Weights of a small transformer language model.
Size: 15 layers, 5.29M parameters.
Architecture: LayerNorm before each block, biases, untied embeddings, normalized queries and keys, attention and MLP in parallel.
Training: 213M tokens, 6501 steps.
Each number is 200 + 30 x the weight over its row's rms, rounded and kept within 0 to 999. Layers, rows and columns count from 0. The size before them is the row's rms in percent of the matrix's.

# layer 9 attention key, 160x160, rms 0.0596, rows 88-131, columns 0-159
091,190,235,172,199,174,218,201,251,204,227,194,273,239,231,164,202,242,228,184,264,120,213,247,198,201,197,136,167,181,216,217,167,215,220,236,197,152,168,200,209,154,209,215,211,170,180,166,179,195,176,142,220,203,205,243,201,208,185,191,248,215,222,177,213,225,214,173,203,204,202,199,180,181,284,225,156,200,227,215,131,168,184,165,175,200,225,192,236,214,191,250,203,190,192,189,205,165,235,177,222,191,223,241,180,191,205,170,195,195,139,180,165,192,216,223,217,173,224,249,215,198,239,179,162,193,244,218,284,193,185,176,191,193,275,167,150,201,207,176,204,229,230,189,201,213,187,246,256,214,229,146,151,194,164,195,194,236,215,185,218
092,166,218,197,229,167,199,259,141,222,203,142,184,245,153,197,200,176,197,222,218,190,195,226,209,212,230,212,206,189,183,211,196,231,164,176,169,141,199,205,171,179,205,186,168,197,185,126,201,203,223,184,192,186,212,246,255,163,131,175,229,222,218,223,178,187,212,178,206,162,196,200,232,242,209,173,216,269,213,245,139,179,234,188,164,248,184,172,248,222,203,166,165,190,199,141,211,177,182,172,172,225,220,216,213,207,177,198,266,181,266,266,222,196,191,175,188,195,200,188,239,203,234,182,152,211,182,191,190,171,182,178,225,208,214,212,114,201,165,192,240,254,211,166,211,203,200,198,236,189,190,135,189,124,183,186,221,217,178,196,242
078,215,184,172,201,213,206,226,187,213,194,222,191,182,184,197,217,205,230,231,253,186,237,152,246,225,220,174,208,243,170,208,165,189,226,223,162,173,151,139,199,213,174,198,159,179,171,230,181,155,182,222,173,159,226,226,245,176,214,270,201,248,177,206,194,186,185,210,217,230,191,140,207,196,170,170,162,145,146,233,248,213,192,181,135,213,194,165,171,254,175,205,196,184,209,213,155,181,189,163,210,205,164,211,275,258,217,214,201,191,199,155,164,202,154,148,186,217,169,249,179,220,235,270,170,230,250,204,175,181,186,193,202,202,228,202,225,162,224,241,188,226,255,192,157,213,208,180,142,175,220,171,183,203,215,219,203,182,184,265,223
101,237,196,223,171,171,222,157,171,206,205,195,288,207,172,216,167,227,189,183,209,158,190,260,193,192,196,237,189,228,174,205,186,220,220,198,220,218,202,170,189,165,205,229,176,240,168,250,213,167,211,166,162,162,219,214,222,200,245,152,192,267,204,165,199,208,242,195,196,219,167,222,182,234,158,252,164,170,128,164,205,221,150,230,179,225,227,190,202,203,209,215,213,250,183,251,194,167,205,252,176,145,256,158,142,174,206,221,158,180,218,211,188,224,217,230,202,242,203,236,175,180,198,198,191,216,216,186,241,181,176,194,185,195,216,162,184,201,198,137,182,193,204,225,165,216,162,199,285,132,169,215,234,208,211,149,234,225,201,165,239
102,205,182,244,220,179,186,181,168,141,159,149,232,223,202,184,215,237,198,171,162,180,227,213,200,185,209,217,158,209,159,209,209,203,203,240,228,203,199,211,190,230,167,232,186,203,144,157,217,190,211,192,170,173,208,215,207,203,187,192,165,167,214,234,177,240,228,133,220,207,259,195,195,217,225,247,171,231,169,151,171,194,149,203,189,237,203,200,192,202,220,193,212,170,208,172,157,207,163,194,151,220,194,187,166,263,265,172,233,137,165,234,251,219,215,184,161,226,214,201,209,235,188,159,226,261,212,195,178,192,245,202,204,215,193,210,243,249,199,175,187,167,253,196,202,206,183,154,219,210,280,150,154,177,191,133,151,207,175,137,218
084,213,214,170,169,197,257,219,218,214,182,142,245,205,210,185,173,184,193,173,202,186,244,191,224,186,244,197,239,208,214,211,195,165,260,228,185,164,213,224,191,184,195,229,222,202,210,180,212,232,164,234,104,207,198,202,235,150,205,160,213,180,272,196,180,180,212,260,170,176,140,193,225,268,202,208,190,189,235,186,153,191,200,163,165,259,229,193,232,213,200,207,144,185,177,183,152,149,185,217,186,140,191,190,242,187,190,217,129,205,195,214,204,236,231,146,195,208,133,203,241,205,222,184,123,195,213,203,194,220,177,252,189,173,233,214,206,179,189,243,186,206,191,235,198,208,154,204,267,203,190,215,243,200,181,232,193,232,231,195,187
090,175,157,252,264,190,190,159,242,204,210,174,224,205,230,226,227,185,162,170,251,208,203,218,239,217,173,237,198,163,174,174,194,214,205,228,195,277,190,208,185,238,216,206,184,212,218,213,111,215,181,139,250,251,240,209,257,186,243,220,182,180,155,207,174,209,234,211,246,179,157,186,226,235,250,169,236,164,181,238,135,246,172,188,191,199,230,239,194,171,219,152,162,182,186,193,202,188,194,192,178,204,192,222,230,219,247,173,163,207,192,195,195,231,185,197,209,218,204,197,172,213,240,201,210,192,204,221,234,206,222,186,205,186,199,168,235,179,217,186,197,195,145,194,157,263,206,188,202,205,245,216,168,209,187,306,167,183,164,224,158
092,224,224,215,166,156,257,215,195,211,161,180,206,149,205,200,176,220,196,182,171,235,196,221,238,178,222,168,203,184,213,154,146,161,224,195,214,226,201,178,190,201,210,213,194,236,182,192,191,253,192,227,164,192,208,234,188,105,240,229,173,190,239,253,169,173,194,243,220,198,207,203,211,185,270,192,230,169,183,220,222,179,190,186,193,172,206,151,220,240,226,181,151,145,194,183,199,190,221,230,255,173,213,169,243,157,200,185,203,206,222,179,187,179,245,249,209,182,207,249,198,166,208,249,144,191,193,206,144,212,261,219,196,215,151,225,212,204,168,253,146,180,167,212,248,235,186,169,212,290,193,193,174,235,171,212,143,203,188,211,215
102,222,200,222,175,240,215,181,222,206,202,223,195,143,187,152,190,234,187,201,121,228,190,180,149,229,153,186,267,215,183,188,201,147,188,229,198,235,189,200,185,202,210,242,220,241,220,199,221,204,217,179,199,160,174,199,172,132,222,229,212,200,181,173,234,175,174,275,220,207,205,192,145,210,198,208,253,231,235,188,200,225,274,255,242,135,200,234,193,180,235,134,189,198,199,173,183,200,162,209,199,220,248,235,194,186,232,229,178,237,219,197,235,189,257,207,186,210,198,226,192,145,223,176,166,183,174,123,203,170,237,217,215,154,190,169,218,167,160,243,160,220,186,213,214,201,215,176,206,224,204,166,185,165,237,167,235,223,209,207,252
102,179,193,210,220,190,146,233,149,181,215,237,161,210,231,227,160,216,218,210,208,178,220,189,164,202,228,186,141,188,226,205,204,236,189,215,239,211,165,199,221,219,245,213,188,199,171,183,133,235,228,194,232,192,175,250,212,232,152,235,241,204,171,202,181,242,196,144,245,197,241,159,154,222,227,188,157,167,228,176,219,181,154,166,195,180,184,211,199,211,185,195,217,140,210,195,211,230,193,159,226,206,233,198,189,269,182,154,259,225,180,169,170,206,173,211,241,198,205,175,152,242,225,234,247,189,240,215,239,199,198,180,235,177,235,189,196,204,197,191,267,230,228,129,232,218,240,199,150,226,241,110,181,199,214,180,209,220,201,231,190
089,206,206,192,205,198,250,210,187,125,166,215,198,205,220,204,186,182,207,237,179,207,161,233,216,192,251,190,198,170,222,163,209,182,175,207,131,236,121,260,228,225,195,217,187,212,185,173,167,206,203,197,161,157,200,176,214,216,216,226,169,187,173,190,167,152,251,190,183,159,218,155,165,212,173,205,200,172,169,237,230,166,207,173,222,241,191,247,161,239,142,191,223,215,148,215,189,181,203,196,139,191,177,109,197,166,239,199,221,182,192,217,187,152,200,207,136,138,183,199,206,220,179,176,153,162,227,233,158,188,169,211,193,177,221,185,236,194,186,209,184,248,204,157,149,238,217,185,250,203,145,186,258,185,206,218,208,229,192,193,233
086,171,202,165,221,232,216,248,201,227,190,217,178,196,225,228,159,168,226,226,140,231,214,202,162,176,255,192,275,234,178,183,210,226,167,204,182,234,174,234,209,241,199,194,198,225,222,191,204,276,252,227,193,216,203,138,190,200,190,177,203,207,164,194,178,174,223,192,207,141,195,213,169,210,192,222,247,122,245,187,182,188,205,181,204,167,192,240,193,198,190,242,215,192,163,249,184,136,200,186,167,185,226,162,210,183,251,217,229,206,212,201,238,156,193,219,213,164,162,158,209,216,180,204,182,151,202,201,167,179,231,189,187,207,187,202,237,200,184,201,158,238,192,157,178,167,153,140,191,217,225,165,280,250,155,155,167,179,235,233,158
093,148,182,134,194,237,215,230,239,175,181,262,197,248,205,182,141,148,214,250,190,222,206,169,214,185,199,194,241,191,137,238,203,196,219,197,211,190,134,201,221,193,169,185,202,199,191,176,170,223,185,200,237,191,226,179,245,201,184,211,196,253,204,189,163,124,247,212,176,116,255,163,182,227,196,174,194,213,214,227,222,241,199,192,248,179,153,201,189,208,167,203,162,192,154,199,210,186,184,204,204,171,159,144,178,176,231,180,193,244,194,238,160,170,229,181,180,168,207,236,218,212,234,200,187,181,238,220,204,218,165,159,240,167,180,218,209,220,223,235,205,262,147,137,202,215,196,192,194,186,191,226,276,189,213,240,225,238,219,210,216
096,200,225,195,185,187,202,184,234,196,226,196,192,191,190,230,189,217,217,210,155,188,172,210,211,217,185,169,207,245,201,208,201,236,256,185,215,212,234,192,212,240,221,162,197,250,187,208,240,176,175,149,214,129,189,212,193,229,184,213,189,151,245,178,231,178,210,214,146,230,140,195,192,200,157,170,181,238,180,171,190,141,201,231,181,216,232,199,205,164,255,241,196,218,196,177,269,191,223,190,173,198,228,229,203,218,200,183,235,213,248,202,137,200,239,280,200,241,141,197,182,239,153,174,194,238,227,208,237,155,240,203,172,231,198,210,229,247,221,175,180,161,209,201,232,166,133,144,211,229,162,216,202,145,226,183,229,163,215,126,181
103,143,175,189,244,193,204,219,251,174,218,178,255,247,195,169,143,216,210,229,182,198,195,190,179,173,242,274,197,155,147,187,119,214,224,204,203,203,196,250,222,241,130,198,169,221,195,169,256,205,178,196,145,181,199,210,221,216,171,178,216,195,212,205,185,175,163,207,214,170,225,153,178,173,174,174,205,203,209,232,185,214,155,208,192,236,217,217,222,176,207,208,201,174,174,173,249,166,211,180,176,203,203,152,210,199,199,190,216,198,183,204,201,207,152,137,150,196,232,173,172,233,137,196,169,228,228,197,191,256,206,189,250,168,213,229,274,265,241,206,235,227,214,156,203,192,211,216,202,231,195,229,145,170,177,228,246,235,213,233,192
084,230,179,228,182,273,247,204,228,203,131,182,143,197,210,182,227,172,254,174,251,182,233,124,219,249,166,192,188,217,194,178,221,169,239,205,175,194,180,205,196,172,210,166,241,200,221,196,126,208,209,159,268,189,215,199,201,159,159,242,233,174,170,203,229,188,221,162,209,252,230,206,215,169,196,209,166,236,199,205,194,227,242,222,172,171,201,229,207,169,166,182,146,150,204,183,247,208,234,154,197,184,216,171,186,227,155,181,207,252,212,242,147,165,151,202,221,184,213,207,194,174,222,151,217,203,169,225,224,203,212,193,158,203,174,149,185,233,191,242,209,236,212,240,201,157,173,213,166,193,207,239,196,191,241,240,186,173,236,197,231
093,242,192,192,154,186,205,211,228,173,223,175,225,237,178,209,170,214,205,188,184,187,185,174,208,172,170,234,242,222,181,239,203,187,202,269,230,227,220,231,235,238,241,183,131,213,228,246,197,200,217,202,148,102,197,188,168,189,135,145,174,211,227,201,221,204,196,234,234,193,163,204,80,167,201,226,231,144,244,261,247,215,218,240,132,198,233,220,222,231,215,189,194,180,169,200,209,184,241,239,195,187,202,197,201,164,146,194,180,190,166,223,200,217,219,195,214,164,171,167,202,234,169,158,201,200,230,230,208,203,254,212,220,213,190,224,198,257,220,248,197,193,189,150,179,226,192,195,227,209,194,171,185,180,177,220,203,204,223,183,197
094,195,209,185,155,197,128,229,247,232,206,259,135,222,251,210,200,191,189,249,164,218,202,213,200,215,217,199,177,202,208,199,265,204,217,213,207,126,196,255,180,156,191,176,210,155,182,196,190,235,203,205,223,221,182,170,171,171,158,189,203,185,269,190,231,169,181,227,185,180,246,203,217,207,263,172,217,215,210,206,209,199,255,220,203,173,154,204,255,228,164,226,193,109,176,241,235,243,173,158,206,180,211,184,173,215,188,222,211,197,186,211,166,197,201,194,188,219,153,290,211,191,227,211,201,180,166,239,170,252,152,253,187,220,176,217,205,176,180,199,203,176,184,166,250,205,189,169,232,246,182,226,221,218,211,188,215,203,191,175,147
092,198,170,230,174,208,195,184,159,249,185,218,205,209,137,215,232,162,254,187,202,207,217,267,156,197,197,221,182,160,196,217,244,216,152,186,158,213,189,139,199,243,186,194,197,151,160,172,243,218,186,171,156,179,162,158,207,253,260,193,199,242,225,198,223,174,197,251,161,210,188,188,175,211,179,245,203,199,206,215,230,190,203,209,177,177,179,239,194,201,150,168,165,260,165,219,193,215,222,232,222,181,199,169,225,269,227,130,180,264,174,230,179,199,197,218,219,247,170,227,204,196,187,237,208,148,216,270,228,185,178,193,202,168,198,128,220,200,186,164,217,209,130,211,226,251,171,192,212,179,202,204,215,208,235,204,162,197,185,212,192
094,225,192,223,201,191,188,191,253,155,203,210,224,210,186,172,227,229,179,253,201,232,219,236,203,187,144,217,191,182,161,172,174,213,270,232,209,188,160,226,173,160,183,174,238,194,175,180,213,176,217,191,251,191,202,184,190,192,236,210,201,206,265,157,219,183,194,219,180,182,198,222,170,180,169,161,171,216,167,228,211,218,161,161,183,223,227,191,311,265,219,230,137,213,201,191,217,194,187,220,155,185,212,219,217,185,231,216,221,131,181,269,188,222,207,140,197,176,202,224,246,214,215,199,192,243,158,181,154,197,215,216,213,248,231,251,152,230,231,213,208,200,135,249,180,214,195,190,242,212,237,186,154,184,208,251,237,191,229,195,204
106,179,217,192,258,212,219,186,222,232,195,203,204,226,172,203,218,147,182,180,188,247,202,160,208,239,222,233,186,215,210,202,197,177,211,140,189,188,224,207,200,189,192,213,245,244,162,246,263,184,257,218,177,182,242,172,225,185,232,145,233,144,226,230,184,202,206,230,189,202,205,226,174,226,153,231,156,242,191,164,129,215,147,189,205,205,239,192,199,134,206,235,229,207,214,251,225,205,236,192,194,138,243,183,147,220,219,201,122,146,155,219,154,174,200,158,160,176,231,206,207,210,191,209,164,191,196,189,179,172,209,226,236,204,206,240,185,180,185,210,213,243,207,210,196,192,200,241,183,215,132,237,287,194,209,225,220,227,220,213,211
086,194,145,176,252,168,226,218,246,227,129,198,182,164,205,244,215,190,182,229,208,191,197,145,226,187,235,259,251,205,205,247,185,196,241,147,219,170,194,192,214,199,190,188,189,171,198,188,220,170,176,152,239,163,263,147,210,164,214,229,171,188,203,194,211,170,183,221,227,202,233,207,226,183,166,211,187,191,197,177,177,213,241,266,135,192,212,204,233,211,213,172,265,210,190,209,205,192,192,181,170,161,213,188,198,187,177,192,205,172,253,254,219,179,148,158,198,149,210,193,189,218,179,223,199,234,193,241,189,151,182,208,230,195,232,217,211,209,193,297,207,215,165,198,198,152,208,198,175,226,188,235,187,130,141,231,239,163,205,227,154
092,224,151,236,224,222,222,201,239,244,183,179,196,194,119,175,193,194,131,204,146,203,191,186,199,214,182,239,226,226,163,231,181,154,172,178,176,194,169,200,215,213,173,156,240,224,192,164,234,223,231,168,144,196,207,197,176,167,221,172,236,182,166,160,233,176,179,224,191,227,223,229,197,185,192,217,189,238,199,211,155,198,219,226,158,224,240,193,208,167,207,215,236,279,151,264,234,172,186,247,178,160,213,236,194,176,183,208,178,235,245,171,207,195,199,202,194,194,201,209,264,175,160,226,131,205,168,186,214,159,153,233,201,218,261,220,213,180,166,202,169,199,223,175,228,208,178,161,231,143,208,263,214,166,188,190,190,238,224,211,154
090,166,156,184,186,168,213,210,211,179,209,192,161,266,183,228,215,165,125,223,219,177,208,211,182,174,224,141,187,166,178,233,156,243,176,204,214,235,241,209,209,186,199,168,249,197,229,211,216,227,218,160,124,264,226,188,249,191,174,176,242,207,197,202,168,188,235,197,173,242,214,217,218,228,235,211,215,210,213,218,190,224,225,166,192,257,151,285,203,178,187,193,198,183,175,227,214,229,164,194,188,183,214,155,195,215,178,225,241,193,171,199,188,193,214,246,236,183,184,206,169,191,242,165,174,141,249,181,195,202,189,222,166,212,162,183,221,239,206,220,246,158,256,217,189,221,158,176,235,217,169,197,248,232,231,183,161,207,159,144,256
091,198,187,171,222,172,220,288,245,246,182,151,172,239,189,166,214,173,224,199,159,166,217,178,223,209,185,171,214,241,235,215,187,223,246,202,158,189,205,193,187,243,201,227,223,213,200,193,211,176,204,242,100,210,202,202,184,208,217,226,243,221,200,173,180,191,180,190,122,206,202,208,218,207,233,172,215,240,176,217,178,214,146,197,249,206,189,170,170,183,227,188,233,192,189,175,178,212,255,156,196,239,166,196,211,259,260,184,201,224,191,134,198,207,153,247,173,222,173,203,227,127,176,227,160,193,214,136,180,233,225,215,202,222,198,239,204,216,183,203,187,224,223,241,193,176,207,154,229,152,214,216,156,190,222,159,173,187,165,168,250
099,232,196,238,215,235,239,169,233,166,167,205,222,183,212,193,193,246,184,178,135,225,209,217,205,218,231,220,134,204,192,204,217,138,187,190,167,197,203,191,165,208,240,201,241,245,211,159,197,191,230,215,214,201,222,171,162,220,159,207,211,158,192,175,201,182,220,221,195,165,194,233,217,207,235,266,221,215,181,196,135,164,138,192,182,191,204,176,250,174,205,179,211,253,193,162,225,169,223,261,173,157,204,174,203,159,261,193,189,205,235,142,164,152,228,227,175,167,144,185,203,163,174,186,154,200,192,207,267,142,233,242,196,209,215,166,173,226,208,159,207,242,202,215,196,230,193,169,265,184,204,206,250,241,244,226,183,201,237,213,176
088,169,161,166,166,163,264,237,236,236,198,190,152,209,164,192,165,240,187,220,180,221,224,205,182,211,192,216,194,201,235,206,142,195,238,202,211,222,213,210,221,217,143,188,229,215,223,179,242,253,203,205,171,168,194,227,164,225,198,173,225,166,194,205,151,199,186,220,212,205,178,186,190,185,196,223,120,230,163,277,232,183,216,161,222,197,161,153,166,230,179,212,207,219,151,214,215,208,174,217,203,164,184,128,226,240,197,197,199,240,199,165,225,211,186,228,163,147,180,160,177,190,162,233,220,171,258,219,231,192,198,213,224,201,254,216,255,187,196,187,254,167,242,101,204,193,219,193,177,211,146,189,231,253,184,179,178,192,205,175,211
106,139,176,155,214,211,215,268,234,217,211,190,201,245,190,149,185,177,160,169,202,213,211,190,176,185,259,208,242,209,201,176,175,236,202,245,196,214,201,195,190,225,173,212,196,224,204,197,194,244,192,203,73,181,176,200,185,176,167,176,235,166,213,258,156,207,168,169,202,179,156,166,193,288,178,165,229,195,193,205,137,172,222,222,201,241,156,207,228,222,235,196,225,163,171,214,203,220,228,224,179,169,208,183,239,207,202,191,193,179,146,162,212,196,198,175,173,181,168,157,238,208,191,196,163,188,247,229,145,221,205,223,150,211,204,220,212,188,164,211,231,181,243,201,218,187,234,208,239,205,156,170,234,236,208,140,169,238,184,186,232
101,222,173,219,205,212,191,229,235,218,209,212,243,225,156,158,180,168,163,205,222,163,206,161,226,174,222,176,177,191,186,201,195,202,270,161,191,162,202,232,228,147,198,189,198,199,193,224,232,201,218,231,204,200,218,221,205,229,177,222,240,164,166,174,222,120,179,181,204,211,198,175,223,198,243,185,101,187,129,155,227,203,162,208,186,243,199,162,162,173,224,243,229,210,218,231,224,150,212,230,186,160,176,226,160,240,153,195,211,192,233,151,158,180,217,190,253,231,238,222,211,231,155,236,156,202,221,197,159,191,158,259,206,236,180,228,245,225,205,188,239,186,203,244,174,169,216,214,193,135,184,244,169,207,224,177,199,176,225,230,179
090,209,137,223,211,194,224,172,247,257,240,196,206,168,136,174,199,231,174,164,181,200,150,215,189,207,168,191,191,183,187,188,195,210,234,177,191,252,204,192,211,153,193,262,239,237,171,202,221,240,196,152,190,153,225,195,213,228,200,195,159,234,173,181,230,205,195,204,198,165,231,176,188,182,192,209,189,188,158,183,222,174,192,140,187,239,211,215,195,209,227,194,216,233,140,274,180,241,252,253,198,234,229,276,186,193,201,203,198,238,183,184,193,209,161,221,191,192,228,168,198,177,242,203,174,208,228,197,196,147,164,226,140,213,167,218,228,163,174,195,168,133,202,234,165,221,105,203,215,220,223,155,221,223,155,176,175,207,165,206,224
091,155,182,217,205,186,244,210,160,184,187,149,183,198,168,178,169,214,210,166,199,209,153,186,172,210,130,218,155,151,186,172,169,261,198,229,189,163,230,212,182,185,202,201,197,213,165,170,189,195,194,168,223,193,179,239,239,231,155,230,217,268,219,234,192,194,188,160,177,166,204,185,222,173,191,182,208,214,190,177,178,201,220,198,188,195,237,207,262,190,188,240,143,176,175,185,244,220,195,181,239,221,178,263,144,181,242,156,257,206,169,159,230,161,136,193,193,253,275,190,183,212,240,203,196,199,185,202,197,245,194,200,175,246,192,220,124,186,201,195,243,162,212,263,173,194,235,217,235,204,192,159,160,189,187,189,239,173,223,242,210
101,212,193,194,184,244,167,227,164,227,240,188,162,228,196,210,212,185,145,201,168,182,218,184,167,199,159,159,201,203,195,219,175,222,211,182,193,166,199,223,170,171,207,202,211,185,141,196,233,260,235,200,244,198,179,158,208,189,192,211,271,198,182,186,194,193,194,178,199,209,213,225,201,156,181,179,171,207,223,161,195,223,257,179,163,300,234,253,184,175,222,223,204,233,166,289,203,223,190,149,196,149,225,194,175,183,150,186,227,215,191,235,201,215,236,182,222,232,213,110,262,228,265,156,186,178,191,165,122,221,197,205,190,212,255,199,186,229,210,209,210,185,209,181,221,203,167,177,153,185,187,231,195,211,210,221,182,193,197,151,153
084,218,195,172,204,185,216,161,241,136,209,217,188,221,257,197,176,149,200,186,266,210,202,232,199,185,174,166,229,169,200,230,181,225,220,175,210,244,244,205,252,199,201,230,202,137,228,214,133,180,176,139,188,223,254,221,211,183,201,174,192,206,179,172,211,170,215,188,214,252,195,233,188,217,199,199,209,233,189,201,200,228,184,256,171,193,166,225,221,205,182,213,199,192,222,170,204,213,156,248,182,186,197,175,220,198,174,236,214,207,209,251,228,237,154,203,253,129,210,151,140,189,209,235,233,207,194,222,197,188,196,177,217,157,220,200,211,235,250,258,217,182,176,150,225,238,192,249,181,238,193,254,176,178,236,259,277,152,180,211,217
096,197,206,222,197,204,171,170,140,170,180,223,244,214,220,154,157,138,233,171,264,189,214,223,237,195,161,215,163,200,220,194,221,201,177,150,170,234,257,190,204,228,246,243,155,182,203,157,162,190,179,184,191,171,230,234,259,118,199,141,201,188,203,194,227,189,174,186,221,163,174,173,223,235,237,196,175,161,198,192,215,162,157,207,237,186,238,232,192,171,141,197,206,196,257,123,198,177,177,269,195,212,160,203,153,223,198,193,204,194,185,216,198,245,164,222,223,233,225,183,180,198,159,234,209,234,184,220,204,193,131,178,234,179,205,151,195,170,187,211,230,199,222,223,195,201,207,206,129,172,193,201,163,215,193,220,208,171,174,160,194
099,215,246,187,151,262,210,223,211,175,143,213,236,213,240,130,185,158,163,195,216,202,172,234,248,181,158,163,177,190,224,191,174,192,227,206,153,157,156,226,174,196,216,178,184,167,202,200,212,211,248,199,231,183,207,227,206,222,169,193,214,185,211,140,222,176,167,193,164,196,211,215,198,153,231,204,194,176,158,208,221,164,178,216,197,191,170,116,195,265,176,242,229,167,220,207,219,232,212,195,170,144,202,205,173,205,159,204,210,212,180,186,191,197,249,113,223,139,229,174,204,190,192,183,169,203,150,229,264,192,188,234,173,200,239,205,208,233,221,158,245,219,181,186,244,190,187,206,212,195,166,234,179,223,212,223,234,201,269,227,146
095,174,178,197,244,167,232,233,244,205,227,192,218,214,200,203,212,263,245,231,226,169,199,244,153,182,188,240,249,201,192,229,221,217,232,184,190,164,212,186,153,224,189,189,228,166,261,242,194,171,189,164,195,216,210,200,200,244,174,194,173,259,244,185,249,232,247,177,134,190,170,191,174,173,223,178,198,136,240,212,240,209,166,166,213,183,192,231,232,215,136,172,160,259,174,192,204,212,220,213,178,253,208,193,220,194,199,215,176,194,181,240,225,197,152,189,177,210,198,221,164,211,166,178,177,227,205,190,294,219,160,135,211,186,156,204,238,219,246,211,217,154,140,170,151,229,155,193,215,190,197,182,185,218,184,219,188,185,182,192,172
102,209,180,213,205,211,168,260,206,199,123,229,165,182,211,198,236,224,178,196,190,269,221,200,206,185,214,183,210,225,146,241,268,149,194,220,202,146,161,215,157,219,175,183,190,184,162,206,203,258,254,203,254,250,192,169,163,218,181,187,181,194,222,210,234,185,171,201,213,180,202,222,180,209,195,187,218,214,201,186,166,205,215,204,187,149,202,225,222,221,178,198,240,201,236,207,207,207,180,160,238,215,167,191,196,236,239,182,165,208,184,184,151,218,227,150,257,193,164,228,191,221,186,226,181,170,182,221,167,205,281,172,231,219,133,196,186,206,229,195,221,197,115,207,192,173,194,183,178,275,263,191,222,199,184,209,131,207,188,239,149
096,190,186,183,160,203,183,179,181,158,220,185,207,241,154,249,187,147,170,225,132,194,180,212,165,184,190,183,188,200,187,185,189,225,233,217,172,190,187,213,201,239,191,200,262,202,187,278,199,154,226,200,215,195,223,152,161,219,156,168,221,201,169,207,153,228,226,206,128,221,228,232,132,220,173,166,201,224,182,204,216,209,178,197,178,227,170,236,208,212,204,190,243,257,160,246,162,210,192,226,170,163,236,202,166,181,206,195,208,184,236,213,211,202,160,263,163,173,238,131,226,159,198,180,211,177,216,137,203,174,229,195,231,217,185,197,175,251,216,200,196,162,188,182,152,261,219,139,183,216,170,154,226,211,209,129,177,216,169,199,207
101,189,198,215,243,204,233,180,200,157,135,178,204,168,262,215,226,191,218,212,174,184,209,200,210,165,182,212,191,197,217,167,181,170,190,172,187,187,237,160,151,185,206,227,193,197,233,153,215,208,181,216,158,214,193,204,163,179,159,175,171,183,227,119,173,235,204,146,186,192,161,257,166,228,165,207,271,220,210,214,206,197,177,169,253,234,185,186,192,181,256,174,187,196,202,180,150,221,164,260,181,221,225,223,231,152,229,225,196,199,178,210,199,218,154,234,184,161,227,205,226,228,179,174,201,232,225,163,221,193,217,239,169,229,201,254,184,225,182,221,212,194,149,187,195,192,157,161,147,194,169,196,250,206,127,114,161,176,214,244,223
091,181,215,216,196,195,174,209,192,162,265,165,195,210,201,189,177,199,170,200,284,184,236,217,166,193,210,202,196,208,177,187,190,234,274,156,193,247,205,226,235,190,174,218,188,175,158,238,224,179,214,140,202,193,253,183,233,188,139,210,194,226,189,192,251,199,194,185,226,205,227,155,190,189,128,211,168,211,166,218,223,189,252,155,110,235,186,214,169,271,181,244,159,232,184,219,236,217,185,196,213,190,175,214,146,234,171,121,224,198,210,180,225,204,200,193,236,247,210,205,187,241,233,190,262,179,200,145,208,201,168,180,236,159,219,210,199,196,195,219,207,182,233,213,214,214,170,237,223,202,176,160,211,205,250,202,205,180,180,161,256
103,175,250,179,243,138,248,227,227,216,201,155,246,204,192,175,189,201,192,211,197,214,174,213,238,184,205,188,217,207,195,185,217,192,177,180,215,196,192,224,180,199,265,127,255,240,161,110,211,179,202,183,191,170,193,181,208,170,243,211,177,225,263,233,205,219,212,217,180,185,250,172,223,200,208,227,200,208,181,243,206,236,232,190,196,182,221,170,304,210,212,214,155,213,201,172,209,202,203,216,161,183,189,214,243,195,165,214,188,141,194,213,168,185,200,188,151,138,198,312,198,206,210,202,178,225,209,198,196,196,223,251,182,231,192,219,168,184,198,162,142,206,233,222,204,207,244,207,264,182,191,155,191,194,229,259,216,192,180,191,209
093,215,234,227,206,223,233,194,148,200,173,228,166,200,171,208,211,222,169,216,164,185,170,167,238,197,191,178,139,228,228,178,194,201,222,186,179,186,220,234,202,189,221,180,154,278,160,179,191,170,214,193,164,184,173,228,211,160,133,181,155,184,210,198,176,223,180,250,182,162,260,178,143,151,194,208,195,213,232,212,172,138,189,184,159,226,219,176,216,225,223,204,228,210,242,221,183,234,192,216,170,167,234,181,202,187,225,186,249,241,225,127,190,182,179,204,191,256,197,233,239,219,194,196,175,161,193,186,140,182,221,276,140,236,129,236,161,214,208,196,161,219,192,226,201,209,232,211,173,221,213,211,228,167,196,165,182,239,232,174,153
080,197,203,143,192,207,178,214,148,180,175,187,174,245,257,207,181,180,198,238,213,182,224,182,200,157,225,176,250,228,212,213,206,217,154,198,102,191,192,277,185,221,212,218,161,253,223,213,171,257,216,201,186,244,197,217,207,233,153,222,209,206,206,226,150,195,178,181,172,150,221,207,199,176,197,233,192,165,242,211,243,177,175,165,210,259,192,211,215,230,205,173,165,172,243,226,178,179,205,156,208,181,194,155,202,143,197,188,203,171,223,226,223,235,235,188,225,178,201,142,169,199,222,208,180,158,210,251,231,213,238,211,160,205,191,164,253,183,236,183,195,253,259,237,165,157,200,160,229,224,215,222,180,184,137,213,148,222,192,201,185
095,153,264,174,183,211,225,246,196,229,205,185,233,214,184,228,220,243,222,163,197,148,206,217,208,190,197,205,187,175,246,171,181,130,187,180,198,186,217,189,236,208,219,172,200,154,195,214,289,206,205,208,210,163,212,179,204,255,147,184,244,236,212,235,182,184,239,174,161,196,219,256,218,182,253,175,216,211,173,209,245,214,195,219,206,234,239,167,226,173,201,167,220,211,210,304,220,190,180,212,187,173,173,202,166,230,181,201,212,206,225,252,213,163,163,198,192,176,179,168,249,222,167,224,215,209,206,205,263,144,216,127,218,224,208,183,246,254,174,229,167,212,178,243,189,200,203,246,238,163,186,230,170,194,168,190,179,232,233,185,220